From a checkpoint of a small transformer trained on Wikipedia.
Size: 26 layers, width 256, 2 heads of 128, 21.3M parameters.
Architecture: LayerNorm before each block, learned positions, biases, tied embeddings.
Training: 827M tokens, 3154 steps.
Each number is 500 + 25 x the weight over its row's rms, rounded and kept within 0 to 999. Layers, rows and columns count from 0. Numbers have three digits each. The size before them is the row's rms in percent of the matrix's.

# layer 18 MLP down (transposed), 1024x256, rms 0.0426, rows 676-730, columns 0-127
101:458489524527502493497522547542531491496498519501467485492476497481494506505479535471487511514505514488536535508483494481493563530463493492514500499504539502517434530507547543520467495517517529486458499532475492442502526458521523492534520483513508515530513504516489525474488477468496518455515493514508509478496456504506571464485507470501504504463448503486478508517496494507499498480518
099:494484523493489496534484538508487503445546489472504453521501487504471523513513469537497438523473474514479537516447517506491460520494463506460489500493505506510483524471503512501559477518497493492517477540479531485473488526522525469456479538515503475474489473531502523509472492508524528489477532498522470482511506500534487489507504488474497487482527515510512476511555492530505509519490
105:502506532523509510509522511518518529510515522499508475481512467505524535522513478511527498494471480488514481459466475469446478478497465475516541533503494457527512500505507508479493576492428558450479510496517490530523484543512499532544451492440530471548502508514483554471505475499504518467498495507493489491515486491512496510454486515507515507520476497500509538533467468462517497518483
105:488501550443501495537493518484491528474506477489500449480514477496493503526487451482546500505504481492502520524540476499503499481482504510453489519438492484481484496489467510495521494476511483507479485480495500487520514486490470490502519491494514469484490521494487505508490481451483523496497486502482479507491513523485488516505505495515516495517495526536472511524490497529537470426533
081:562509511483488502521502497500486509497481508472492507467500483488470475507513531490505514472497493524496474429465515470499511535497495512448534520496483502474488456510483507538528504473475492552518451516553496544521485521475500499494488512482486478508530529502499511491526450491493498507476479478497525508436481502492528488539487464539504465492460474532490507534479495523510468464493
096:489551554511558507482507503523502462492552507489511472506461558465498485549467517460524487499529473471527499460510481545519528508508531517534494497499514490489445510529520525501516493511488481469485524445539495452482468509545494480498523494509510469454507498502462454523520541487507510507520438493497520502496501499484514532512534493464489541484512511499472448493516499552522501469540
099:512533527506495495517492518505527465518473515513463490467464461509487482518486498497501549502474464481445484502505526517507554505502532466487519484473498500465510540504487510512461500503538504509473467525488498495506439482492489484450529419483495503523498507502487513471491494515480490490514524459474508496509511464459450517535523511427519462516490491513516526516468516483487523540525
106:469440459494505548520470494513505491503500475481501485530466481491499524508503497506521494516474505556530493512489488439493476462515487502545520495459485481513509471527515506510482508520501476494496522540483479465452515493477520498568534543553513509492503519460471474539552502496459516517493501501523507507486511490455531510468541491422493498527547481460473481535505511467560535495458
093:495522495500517505503486515491503526543515461510517523448477480509533516525540520497502540500507502479524515480496488498486489491463507475457474543552500507486520488462518536491537526506536502536513513521488499502492517535503523550507474481448509482417479463494517477516461521487517478498488552459537506498457536512498478486477455503517471520495498465498507516539508494501471513527499
103:490535514517556485551502478477514518454499483527487482500460517473503490482486449528501541475526517485532546473442461470534537497451538492501479487505499470461533547528484451509494515506470483475496510535542509525538545491482484523502485464490500469529487479483467533478487536524488532484470516538518492465467534534482502483476481527514478474507488490463531485496490514514504493538476
113:499461518479508487508504457511514478499515475516522528468481512519438516515511521497486493467439482526495507478511504529483512454543514484506491471482524479550490520481472501524479509509450497470495461459471522500480513490539492495467512472471491466493541494469483511484479518512500516462482500475483513501531542524520493499510508512530503508519491467502503521530475517472495490464492
106:502549500524490521498498523500491519525512471509514444514510496511508536482491475518492506485519467557529512483541504520507495518487521456521478510497506507501441513528484467485469453486474509479465512470440494480489475505481465492480528505496541490522506546481469496510510506475496513495522542494469519464497538481465474487492488482522506495551565501515519528481489519491462457462533
108:493450466496536518447505502541540471484525488467481517477492531475524515511489519526520490501526498497529470457495528500516525482509475483524542526520512510488496510506481450490467519517478500539517513483541565496474500528491452499464471527485512492516506458480526501518535483468512471492478509476472492482493502497567501533498539464484481544522505517530482528490444555485490535526484
106:520500530462476510562502503526534483482470489554521503530483447508525486536514476415481496530524494478509532497469511523522527475510531544534476460537505490535480498520496521528502538528500524467481505481480513504525498526536485482476508481533472499452495494508463500500474472510480539518512463469541493504525504527498460516449473520531514515495494511540498471500493467498450449493479
087:516491477474518491479489518525488461490522520480471465465511498487510505530461478498485501511504482485516520463483518517457511477517528518498498529488531536473496517566540497473538543470485498507491499502531489505432506524525548508515516510477506466499478540501474549497531511467468464515500518472554476457514508525488514466480503536505485508506504482473495482475470532537513496517560
080:545504487477518476506511473517508460527473480476483529505514489524550510505467479504472510543523491520507500515501492497506519486515514481545516474525492503474469476508537521489491504497505526521494496498523512491501529497521529482482458511513457527420503513494505498470500458439487494506492464513443529498508487473494496494537495510523458456514469490536497502496507500502521492484518
053:471492493505497467535480449516507475472498503522499498491519489511447502498497441487489497511487474502499481489475534517498506514515451427482496490460482506492484501535458538495484521521549501501482540502433516496509511506520453494468515504521531470550482459457499478534453460473533511524497496509509509502480476478477540495510504525468538493512457522474462476506525518549510506495501
107:506487517543523508464482482488498510495504465520539430524505530549553498489479553459535538495509481524530481515474504514474499499463481508531520556500454511530520506491415477526483509502480516507516513481496519524471477525484486563522492518476495527483508510511532553526517458518510488453502518514484495519515476474490530459479482512532485494486489474496490453481497454520496473478479
118:496532451480484472493503495487466446498503497482536522494496466549533484497474448490512504496502556480460528444474560537470532490510469510501494517501486507496495526466512516507474519510483530442471526536545472464514472490545461529510500542483485503487508549566474482511503502493492490518465529516483499496540487483479473508514512526480521522519532479480480488491470507477488497485482
113:475494493503552505454515496510507497479513448487518509520443528486529514488480547488448503462534496491473460502477507476514481561478480549524490447494456469496512500509487474488544527481484473528508559539434513439470505490495495501510482544490473500514539518467490465485540497531496478479480521506463484512519488460516513500503502518534478484513491518471476501520500534475511517518514
094:511510508523522502493511465478526524525504476492513498476541516482520482485477494518480522476489519515518485529551463496521487529480504482486472469500473491485463514510485473501558505504505498491488502504544501475454463500477542516477475489506473510495516504560534544497531490516471485496466506467511551494473559518503525512497496499478514495514453472494494500519509518515538489486523
108:469534523468538454513518448528498510518488501503551497537512481495468463538536472505514493491453490470501497483485518511486510515465562476527481509523484528525499473539495524483507475510524496485502448515478452514527454544496500486497475513484484501460513473521513540490521522499509492509532528517516506509541451508534491531480484470471484477507518528467531503505512459509493512519518
105:496507469489512531504555522542464478537493507475480487485462525537551492500497515498508473524484535503543514490487503503488470451521479460513526499549523466474488508514512451521518507525503518497473465508520478499505495458526529529505495521463502500465488483505544474505494511497499463491524489493444499486447483507500532472441525516505475519476504559479496494469502531527507485499502
111:461473516530487466456488479526500483508506467506502534471517465544495534505514495542479502467521473487512507535503502465442472465495460515558518559473472487515507468534474505485512515532499462493532505538499499488494482516500514437505505528498506502499504510467485521506523452500499518499538520473536474557536495447551501523494515470502487462480504539480469530492488498507491462529491
096:495514480503505532460486540534503490456531525532515454533485514484526488458488505498563499485481505525483489555510499527515489493473558506476502516467505522493493536546506485480505502505465486495550486468507507477537525514491491490494472521492477507489514519518514508479490569508512510445474500525514480496554457486521488462528474482502447479480531521484481501481506481513501467484491
120:472516523463511538483493454516498522502483471472512495482549479462499483480549486518510497445473504507486532512506483587517494524502525504447552490502508496510534481490531480487487471481499505468518539461521514479575493474483516523499527517502453505496503501543496468476483472484518468503493513563497493506515510480540476460545531495502516511509502489436472555507513529451480508494497
088:523511479546514512474508573543494525453501522476478518502493513498539469455512502479494491493495491512482555489498532551452495472475495517488523468502509503512494521508528521464524448447527481484526530481490524500530483503472466535540484504518547493536474520487517491491530471515498505510493527500534516495478469513492473477481516533491467478502521513500546480485493487535524505505565
098:508449527500504485523456519472481489518534496472546505511531554493496485523505507477511524540473536499502485537495465499486498471507527475487470531503512549472492465485547479502503502500523519497519511502486560464515481516480507473466520478503567528524508560500513521500518508556524476493469492522521510495513460530515484463522533507505473508536518499513491482461501535478529483528541
103:520463526532488465455478506475466552470552491494492462479512531514521470549465495490524503480520517481497482497580464518512526507472515509505492533507483478480501527473529458521531476493483495516522479491455472537501510503466510462531483497518495502473497505474520482512496491533491493508496488475508529495564482496478536532512518465466517489487468554504504508475528467505499451498509
093:480501511484489504529492529461541492502497489519541564492473493508493500544510526533543534483503475511513511476486501461518448539453474466472509475477472511536508504515524438510476541459497458498497518483484475512498527532515465574492484479517501502481487499456450464527507557490506491529491523471493494488459502503493529475493436472523517463467512527448498477442470520477476502466490
111:516525555532530502500484486487499482517505464511435520510515516497475513512433536504491497480497508495492531554489509472480493509502467533512483478522511531491464496490463532542495554546545472482424477478454525512483522527537489472521488503498509514501489518470515510465494468471513434473520488503571487515514494468508515496485531483544490516500500503442509489501464488477514492493539
126:543498493520524489512527504537507484538498478448514524490490550465451539503497549531504505529497510431500502527528508488531498470488513501509490484473503482505563510500503489525485495503486507503511522508490486499446484565479540498520476553471530514490477506496491489533453502468506508508504513502529463486491453462493495544473496487485520530495484486512525483472468510476505503492499
122:553579528489485551532500507464506492477497526539485518559478492493479528473502519535523506474482515513490507513481459532489490510518507529501461515503507456497500482529449496504502514527511501510487501514493516507472514537537490538513523469488508519524508484525474510488488506487508471515530574523513510467543549501495477472463481494469481481532472499504452488484490501546521512496483
090:488505530506470489470502487523492494547474527523502514489537501504481472487493512483536489474507499533525493518458492505478489445447486480523488527467491435473513506473503487520514474479483549517480500521528527516477525537478534462491503544515498479467495512482467535530519515500508504461521458529494495485497521460516521512490482530525476527497504503470465487526459485494463481490494
105:522520470447508514502525509507514484530483510519486547489488488490511516486499513536527519517482434482526483443525539510520568468501533428461513462530509509489519523478500493529480525527475509507506470487496511498487470476497502499500523469510528537512508477484493461511505500538507486506509493450499488490522487502446485501508457508462541522500472531460501504514517487482495458457506
097:504525474473527534536518486504509519494515470500450519508502538531539470492521501504497536508503465517468508528498507470447491474539521503420545502487491501512549491473529532504510532511483530487525499487477531497554513503511499479516516459457512524474470520481510434508538514533521499490517504499505528512498543485452499480495510524509509522522523457524474495489531479469508532465530
103:526481498489498500506436477468536513473510552490471465499505461483519461503474525491497467501477495500509500517467500474484531493513512527527502469520547517497494489558488521506459555472549469523495452515500560504497469491496474510514522500467479483519492470496511452467521523496546509509496486521494488477441473520445457457508513472569518446522496525521481504477515492506493520526453
091:539532503477479498492490489511503579482546492499471501516471457491511519511520545510457484534480469519456515518502488521459516544491547501518492475485501509486504455518464496517522486476460527476495492492523501444450527543483506519497537508531473505483488497524516493489489523498479506434525517495523536545536437506477520477541494509497520509501504507411445496504527475485495492539478
089:506506510481485499540498494523477504493495523470508548501481489443499512475532493453448483538471526501551442496490499489477507514469482511519508482565494486516485496504544475460534506491510487467514517501482487496499527495501516521520489494513503591469503458494505507539468530523498513509514509535484496481518451499497530463542424496495490464498506466505475494491459497490446506491484
100:554498519472501483520501515482513505503484521494495483493493495506525521538484494523501514483510502446515513527485498524515498438502482511533521510570481520507459519499502519505504507506483555514548480523487486513529474490496515506524496499517487549492526518500554536461520501509473475512454504549486485484524479549478466527548537548512516509485521494499498482483429485510490491511442
086:510446443521534440486526492502525548481534477494514485480557467529510483524523493519431496517510532506490556529471514516522475515527478510493489500509502524529506518458487460505480520474496497492519505502509492489453476484483486497489482479522519515483515533477520473520489502499491536474518494516511521528513486445527496508474507484482551478476512484510563463510546518484509513516506
085:523492523450512533486503546477524533499507450528479461482496485524490515509518472540530493497476507512457499542499501468501525542531511488489553525484531521483480536469534504476511471502530484541534500534554497510505539492492508486490494475518475511515521504512480467525466506442486501521513528512511520488475467499510528493491508504510488546498491471511504439500514481503495493503466
111:501507491474497563504514540548491553520537490500522509522480513458539487465453541531503565487538462515503484504533508512514512515493509484487505495488516510562523468514507528474514491490492502505495515558504504523514497489500466533498494507509477499496532459492512459506501502451479505498481495460461481518547539479513486484483518498492490533496486526497514517480495518466504527494486
101:518498506496467486501513537481485512522478524499488489501490500462468482501540464478498503475532509488495482557543467508505554527482473498500555487507563481506484486519480543515492505521448474511436523487516516457485517498513499506490489491454514526488531486515473548516507508487528473522492550469483520519532482468536500509475524495467464491474494534573486487504508528487497505484473
111:514478519522501508535506529467508500468520510465469486505442497480533462519489518507542495459488520510485527508460511495510498549486543517518535459497552508557535527550478536503518461489534490484491439495544500509502508478454498493533497523488510503507503466490508537466474545481465506486493530500522512472471462516528460477493516508467450482464508504473499487500500524483494463518503
101:517513537516507473498495511449510493496496531483475475458500482534531492497536522518495498471483528441504514515484471506552548544490513498543511472533528475538457445550476505496477457522483489515496530460546494513477517498489510510507510566480566494476504482488494438524496492462512469477528519507481465507497500497503467536549562514498499435480538518501490458503480484516522473503455
102:511489514480537486455484493473504488465498496504530453522503471523495507488459491474436556492511539492466537524482481497538522491478536523479542547464489488468493490538464519535476499518488506473506504516499520522474505442488497519501485499484501493481507516465525489511528507481519465486486490487511500514476522519546553492428563520492508444485552486507512515503467492523491545522540
104:519471526473514490513543469493493482470479532456509483493485449496486492508479498487450510490506494526505526507493518459481523482479484563434504499512452516527483467495460524506529475471489479509528510494475491519536485471478509535482491541486472478461483518485457512500504479514516494471575479495542508469511539480524463503516544519505483512518504501537499529481482499524493516490507
080:489497509488509504481446456487477523496515476498491513510516477494504510483519520466503505481528503507509469492443492490532481484512501485483499491444491527476523470452525494485506493527517472499434476473497494493506508462506511536520517508552524479526503469512482547484482517500508523464486530474539496492496492532515542505495498463514523466559507471480532477522498513420481493516459
092:506519495534477503484483522496534519545511515456487488485497463449469479497505506480514507494508537496517482493504542464559521479531461469482521455499536522513547506484473502455490491502524473494510511443486477540521476533466488492511518511498455446439481522539484490503514490476496508460448509496490475516520516452536499465477473478472450511493457527486508492481496538460499497498480
097:531536485506469561484519505517511520495509500485500524487516473452524496519530530498520525486515539522498487482500469495482513497493517508503452487513508549496475471490485494522491542457516507506460477542526525517501499528471460501544488498500468513506482522481492466461491507485501503496502484453531503483434521507501499485506515540504502486474514477530456441499544520518566573525480
099:573480488533455557510479540519479500520476501475468516480507474516483492486508465490499474509455549495535502510501465477485486471471501480443514532483480534472518485493513516453498533503527521492513511511482459526513533489521497526517505499486504446501535508429524533508541516474518466530498494519495485487469493504521523506502508473505480501462568520503551474509464514493470522504496
096:462531501469519537488507496520529495511498464506522491477502495483488445527481500524493494505490500518483537545509553519470500518507522470490512455492522486495511485484496467561481507475522558464484500502511527493490526513465519440532514497494527514496495496499482464495468526547495505459505486489498505503496462495487485503482485489491486540488463500511510516518481525516491455470472
098:489511479460535547476466510567472511502479485511538512504500481494482502487469496502453503521461477501496527445491511553475546492510480484544501519492490489496505519520488542504511497493488496524512491508479490512524531439437481522458461499532438481502516530502497514509493472562523509518496475526467546523480486516515503504526475478488505517534523503492463464476479501485481519462466
111:513525469518485508501488523488494495511477526496498513493532506565525460513503478514515485552507530488524515472505515504465495477515527502505538478521458494482569505470503492489546522535464459486541512535471520533476504510493522529465539492518500479510485531503510518501503518523518455490503514519488480523483567483527539501477469479524465514537463510502452517517472494485499482469469
# layer 18 MLP up, 1024x256, rms 0.0821, rows 677-730, columns 0-127
103:508518494488516460502478525481516485512477482499509488480464496527542518500515549502526501491454506488503479508485527475486486469521498552502481473492447520489554510558482505505460521484481515537486477498519461499485485494465523518501526433471496491423508508466443468508508519514524518536516483536448452533503502508516541569524515485515514528431514463465523529511447520524475472517504
107:464504468509487518546513482507476501478542486493480503460515445495516502491479519494472510466512539546472490496509469495521466499502517483518511517469507520536498502503461480501516571479535470540525472517545494515502459494545507493467462519480515522489502491448480478450546499495466528517507504499513494491532523522505476488517457480510468486440526505516522463486500503507535518525557
100:492492481466524473477488509498492504487497485443516481525470494498470474522489473496485516483515437458504506537524489545486509499476503503492520490507505543538486495504472490499523523506480479513452507545528517514507515483501515516496498517588500512479548495524526478489496505498487448508508490556445467503538475432500551506510523453509497498458452502515509527508506483536554505474504
101:513507491494495528507489494502497505473534486563511521541484475487470556507479467498487494514513523483512505479435463515486488509487454508483467522519553503510496501446484515503501505509488475468469514509495466511502439508485522540470465544533492484525502500484458508494496477489488488528491450477499519524464473480527528480468475464528523510539508446486483487445445501502494482509483
098:491518530465467478445500496507464537528496505543486518514535506473530562481494505510466487471458497495516495504460510459530474451508506474526487473507503492504509483489481501539497492502513486503442456485503507464503512493530478522507503488465525549502544474516548514518467503484508503512554495510541504493485528504498526456479496487524504518495503488501525464515562442447468490547495
102:481484482514511520443533513478488471518494450530504483522531465494526512479523507495457506501491517589514501468494494509514481483492470498495480463458484483470510495449492465504505506476473471514508508528451585526516502496516495472487524520515482506500529498500498509579480497507505473487477531473532488516472509495524524514497482493485493507503472466500554490471465526471513559495495
098:482497508439482482508522488493513442521486485475493539494500506489484473508521507540485468494527498477465513511499494503534511472469502496473483501507455497521505533502498487495526500466538510524459561509482488500506478477507540510478483496506495523541502521516466514512504522493494498541478541501510452509479502490538495554521508509541494491483493477545506477479533503512484482519510
100:484492528501519490478452511535469502503519526504524461484511496488464537521496501466532530485524512458492540449502510484523478499486510482489490488496475497490499502490534490461485515511524508512527533521468490509516509494477538498462514537486479495500475486519477479497513480470521505489456489538479529448515506476459502504504495498470474507487489479473546496462523501525534522490526
102:453480474504445526476493493487523496468502481492456452486504503525548535511490493545503480499457503482505549517496473516498529491471475518500506490488507508486535498503467519450520469468480551490488487524511497504457470479524510531472502511495503497529444502485529492508520538475505515482487456521513546496492493513522507510460514459505465502503548459489499443509522495479489515478494
101:515503522507506516503507470494539511464466492476460461497478521459525467494540493446486507533537490498486510495494470483526495518461484548497528531502480500478506479545441489512483490491543518514486495485502556537491508478517544498499530483461526505517506464516490487511480495498469546448484507541521532549488492454527513483467490477479473497479470480463499493540525508499479485514486
105:532486532516508484502480516458495524429457518481498478539480501442518481491464506524537500442529516476503478491500524465541491524500482525494472467508524497557490479464502510514498510512466476571507542515520488535502499523523509481478515507441522515504506484474460472489507529544524504533527491482468518505502469493551457508489493507453526496503514501511519499512521495530500524531503
112:541547474431508487507519458477508468478514480497512503459479482490495550444497413481467490470500538515544513484535475502501495513481485543495475522523494500495523537491499521515479478504502509518462539484476511505514505489492518501499466492527514492514507442476455485482488533517528514447502491470511528511539528510516505446469531504504524486469505493472429542463508479489495477483458
099:522517517504471488503519502501488460492486459539489522491481472505475548495498483533487515477492485481489500516508493482514481481500503504522533498507460501507479507470477554484536461472493470532492477487490520541468557522517496521475461524506508490474534503494487485534488461535532529595490523510545474485549539537526531490512505494474528473501521503493506474491481482489495470476512
092:467515536477527492519485484539498496516485497512528524476486488424505497498529506484513512508514521469506495476492527479506479488539524526510512484535505539464467537470516443514445489497536498498480485512490535478517526495508500529451482493519485478480476463513506450486524507517496540555498522490477473500487488526562466463521505535500565528488489513514535497507489474523526550503490
088:526478457556479495513512506510523478508496494473545521463494531494536482515537525513482538478511543471472511516469486484547526503527464509494427523518425512485489489493483470482462471512491506477493512489479500498519549514500487519514503489458478514470513543482484495483489470506517524511507535512502528470479482479464506472491480525503481497515471519492501502534470543531495524503484
051:529492488483479535490479495469512499508540496477564496510472490472518484511503501454500519484532499462467543460533540534487500480503531506526537503475456457491442492486476481492504502539486521462501527494535488529519539466486522501524523496528467535485501523494495514495554521503519460513501440477461457501486508480509483486479504545523471494534534456518498526496547489480494482484491
103:481495532483484492498449458524541493550502479474520517527525491538522520502486501512530490477495491495462529534500530513527518495495468529480454486491513516518507550484518465514494512493456467477529485478471521531507508504502537520517532484538535531527487476529457525529529526521447491515550531490547544549479492468489508524526475500476501535527478470461489497507496513490511494496507
111:466471492496489473474485528497473485522492479503553478512470479536519501513475501499504507497511512489504549421502520470493515500497472514490467522530508524477480530493518513502446513509494507472482522520524492509513507483509499501491508496531508520518488496483521494507508494494477517560483488519449466469566489494505452504534527498521518481511532486512477514494499483467530488467491
105:523496484509471501492506499496521491500494515504521515494498526555522506498501506487505477566537511497509520477537499487482457479475484501523484465452514480546502551496504503478498503464544502461447497488531484492497506460469496588491494527508535459480528486502534496488503524494501474526527493441518483496488491500527569494496530475515491518514522456495453513496494479519488492487523
095:485505459470504476521500458492469502496456504485531497470478519536507522483504509521491480490487449560488497509499499540484491462535453488466526527515493469507534515454516520494504539492506511500505495552532492497465487461498476503499520535481516503545520516474489509459531507476513509503472498479510533522557515481479495521494472487507495509430508443535481518472506520540502533511521
102:497519469485504431510508499482494531480525512480509486534521482502491480516502482508486530524538482491483508470509510505544540472535495509500489475450511498485493531489520501531475528491452488512507495448492458501477503488474456479499528483504526500524502521443539473513528497532447470439522511529523526454559506438494477469507514462492499507544549522498501501499484513516475514444503
098:495490526484503461501510475486493492471507518507478496462445539482436512460563475495520521513447514472497481451501515519475467498503527523514486505508491518517487469465495499513481528502541516506523514459485514470504493526504505514518483497467557508491503502567507492509524520483494479518486502498483518547506524551510501517517493513503552458467495490504510519462460516511497532495495
108:473521524513518523496481521492457485524513512504465495467484483549505516501492521505500472481494517477492504488471541500506491532504471537527497523517502481509524485507485509518537502507509522524443490487531504507527503486506467494484513530492483540503462498487495492493491558525487495537521513493513495487473495435500481485542519520462494464448499533488475489511487502538537530538511
096:510519495486535514531494439485492525503506484460476528495500491494475510453462481492504495497484512520537513491505540473448474499525444487550495458519506499535532470479498477469533504511539507509470500515503491478520497489513524482469496515487486503472533518536482508523463484521511549468517482535506529484477495504527517526484507496514539520482489480519498497464500491554516530490519
114:485442441521462500507539499489519485508518532508523484477523537514491499503479501467523519502498453474525490499470494486534505505476476499483510535520528506542529478472553488505436513493519520493528483439501488542523500486518506504542492464466547512496515505493540473479491476530542472508490499463527505560520523519511483490476523509505509489485511469509513497510491486483524500514505
091:523488488459456498525491517497548464505508491525522500514531523481494607536479509482512500526482493535536490506549546518504489526498493498512500529486493510505484520499516504523498470542515460475493537491469493475458480484507509458500468474478513479450500485520529514520460498510527495495507487539521485573465538480507452518525469459458465498460444548507448514490562484493492519491477
098:491481470494528500532486493497484527422511472508471488510505481456520476513489501482527494512511477493502504527440512504517502518467519511513478504497482463569446503459470502515501490512484532496558510480513502515514495514580538506477514470509471521456516537510511465517522425497498493488477472449513519521503551541475441510496485476493494483502478481529493505525496531528478554514497
104:486419539501489524515457522475520420504488554491505489477471511506475487474485484485492476477460535511485485524482488491485507527553517504515515516492459506502547537539461472498492480560499498504512508490545480478491494543527498490539524540484511516508493446540455529519479502536444512502488516534519490527460468510488502513494495529507502477503438481513475512460524497485532453496467
086:449493468475527499530516459494481500514509514507494499481496553481537472467502478496490542501471493489488491471527525497558531476506533492511504489522480522488455467477493524489492479527535546502531492516489509493492463454504531482517456490487491506479500464557538503478509513517416513492483469498488471515540503492505470533507493475529498519548520495508494483530483491531515518474531
109:503492494503463513487519511499503517498476475507519439476533506493495543486460506490449487526486535490495480506502500499494472486517456481503518504490501493484501462468430492498499504521501490491452487543527521541491508480478499482471486499512507509500506469510495516504537477546454494537500494482532532490518517506482514451535511495500497508483511506556519534490500469512496463480521
115:476515473522496522477533451498509479496514503523482468467518476534546518500520413469437487508532514490509519465503519496528517526553469550496518500507507469516494500510515498500514520464529539490492504478512474476511423504515517496495526460484506509503450497471500453524438503521505519528545515512512500529495484469463502491544498518527531474538535483511469522503507548473505514540498
110:513492461475478515525500486533496499500544506512499526495489483465528468484541483473425451475530490502474510476515488464460474486543524529495474495473510493487504524495483504487505508459481535452464512511488511461521543570512471468544485491499526530487522512511520541489490495548532526477530446458490517554520476503525515492470459497488482490508524501486452511464498506528535521541474
093:505507528464499519475492492554499482509545507503476502523460534518541537474468537512510498502496520508503498535511510466511504508521482436491510522474457530489513521524555525514456508494504484540512483506533490510481470491478473507538533458487482458522511502520525475479511556451519495501474490499466491512523456497474501532519507495476491517514513517501536480448516445494484464507508
101:503476491521518495535517482517517511508517498481477515483503505522444484489519503488508524500467499484493488529511479462489460514509514543541485529513440485508497518473541590486515503484532505503506530517508497547513493529485493514517486451494527535478504516522487449522483556486514504480505489522484437550489508502530513520530491474480492496501509513506479494481517451496517490549480
098:484493517486481479516544476488454508463480485511463483494506478516523486471475487478519488514482487485507521507536592470529478522559516493502483488476472466488465499517520487514519528508501449495462507487512501504479492528484479511509518493505470511495497495490466510498513463490479538534515467545528475519556485533495457447496484487496468529506518480474510502466485537508517523512517
103:492469481519466498450486537490470504530487503526495526499515499510488519537538481508533482546466486494474489484500524480506447507534478495523498489494458480525545485494511475491535438500498513484522533509477463506489539509452545507475531484527557531495498501501491526560530492516457497525485507484502485523512532506493498539479536542491498503522480468495532520470496472501454484468534
099:507443537496493492500500474514486457499476463494515500470564524532509463503487501541561495497481521473505483506472474467527445494522499531483524486458488532492516487485505573492476560529521479519538535547457501545474508464517493530504495504496522500503503440506492515515485484511479468515520536501449482482474511463500527520497478451488507521474458485510493523496495491509531524499506
101:538484460512519510409504504463511450480522497521531463504528446530526608509519492513496517502496521517466483520506555516494509515493529526504511467513504516506487505504507526500496525534513505521521504544503496502543539558505532442467493483494541487505557502499492507482513442518476518552500493515505502515452538506502506501515517501494496490478541464501484504514548495475497479481521
096:532477480449531523490441536513450478517468504474521516499512452526512494480456517529508447552487516492542519496487515503531519511504501515499508512531555521467498519488500542556522496482496513531464548511514472475504520463535541506509504512504466521482472521490473510496519550509502530502492501508470490468533507464502498520515517506474506497463488529499525482479520477477478508464524
092:485506528523486508460527499451477509549563472481517465474545524517492507488512540499491541516521494514512481544489492525513527508481535493523532456500503482498455461520487511448512514489506471480490531433453506513499530543503505485512495485485463466488462504512502490488500460522485431497502518498482467499502509525492472504507526480424480521495513499500493475524463495460504504468487
114:492503473506514501499514524505503473511520511515503553483501455548518498502514500475496487476485537501483541482502513500503487521469458526509506501488496534498513498447498522505518486486480538451471495543495555498480486452524493462455477524518493513487493483556476497495492497506507515520510521520533461440577506514521500512489524504511441460480478454491487511503520473512484471498500
101:451489550531485469508504536532504503511545493493485538503462479479483496480525460508497467511501465534466511490470476514485478482507465541489478444476481516503448523501502516468494473503522489528497504492492525495533500521506542486468521537470538494483556498502460467530496471480525491497512522508491465553484498508516570502493501496518483497484528502504464529509482508521508522485497
099:474514539516492517510457484500527474470458503487459484514494481505538478484494481471539508517515527466475507469472455493499472483558533463480467535525472488495521502552492473512521520494490510516497498465521526473512520492524493499504506526497529469507461509485568463498511462485531499515491445477519470464513563529522480502579512475515473503465504489438453515508533484549514523528517
107:468494520484513478456469486546501474533457483499468501465504517458501488510493502488500463550510509547544516477509507486494512519533459503501498509503505498496516461531561480448494504471511529484503473537477505497475539483529504496543505489481483469509537496479522475532502504516471481491486547455486497516502522542492493490515475501513488515444505488493505502509502443491515515471513
094:495529525491511524494438544517523524510502462465497533492494502503544503505527506489499458564474527546452513514510516504477484471494453531504509510486514500520502476481519455520487545472529517464464478487536543497479491551486506526459510539538513487477506523516486503472520540515489507510486473514490479527512508501513545548468541462511500507482473488442518461465449521509550505460472
094:525505523505481494500503530513509501516472493492466519491486493480460516509512504494501504513505516495469495499512495511463523498536484487509521480513554512494503444444508518535510535479500501480493529513523433508497545487537546510495492511490519502516529487526496465507484497546527495504521493529493478512483485459483501550532549468542561507486489517504512501462448540457550464491524
103:512505474470493531480468503504483499509467477463492470502487521501468469491525490496524498482480508514509517511482473508491500541497511463486506568513493546485516532478502514537453505455521544517483478500535520471477452507509465485537503486491506433552478494497550528505526506481508539546477504517442510505530485526472537490514485554477508481492495523493487497515515530486511509496491
099:481469466538530507540484475481482529517488541555463473486470457517501472523519478537508511537530506532471494481484514483522510496469501511489496477485462506476494525500527481513487495484518497496481495502508536449547556511518482513491485518520533479489510470446470500488448501532486496483497472514515498533498475485488442484516483470499522482494519507549482519486569520511454497484512
093:491461531508499458513525523475496525505489469469532488476501516514465514491517503468505510504446466539512538456509481526482482503462536453484519522509471447502487509499503515511460512487503517451535503528476525486507541526492479518445524494508507521505531493454502514472485482508499550485519474500482521528505488509516513536512498464539507503501556490487511536465514469552498469534508
093:529472541468517465491459516516487510470540473505494509487457523495462479524525508482535496491529507516530485521500497498537490515495485485488537539495495535495526521511485492520521518474485489479477502472504536501470496526500483480481527502486482494485469522506486467528492479529506485485519507519534521507486493500488492499541482518491477460529528537488449486510463537480511510562514
103:455496516454481483531529500545475495457514495506498539546497448521540489471504528508477498477485515527522488480480504513461512481552523544478512465482487479464502476457489510484472566475500495492469516475453501517471478481548515506506561487463455522511485518477457454474471492543471492530475483512522541500481504496465491494523526524478491462480512501496453513533535428495493516471505
098:446505515452510529485542456486513508493493522537462447470520493486523509470489509457470511540465534484476495500515492517501491518489491489472509486521491504510477560510504470503544473507539502483505472488536486434461509510473497538499489483480482502484453496527442510453524456464483488519507529534510490489542483466469486484513512511470489475523476548505487515483485448517538510484488
101:480505470473521510526468486526522495469497525481531435521474480496503510495479525475493468508518471548522511483489491518495528510450465478521508486527488506503463537558529500444509469508495461510453481521503493532526532509517505519547548533474494511497471546514535521522543495483535497486487485514495506479508523531454484475486493525516520511475501497514520478545504500500443481555479
106:499454484472467531471493481461488474420507496462438514495484512505501507478482443528490479460505534499477511485480496467537528526496502523470538516496520493508505514517491559490499482488486520518542553511495515538495490561526527497521481485513516503475508496497482516467512495552540496504510465515521523468483502495513548483495553506487479500508482523487505490552524513514513528447514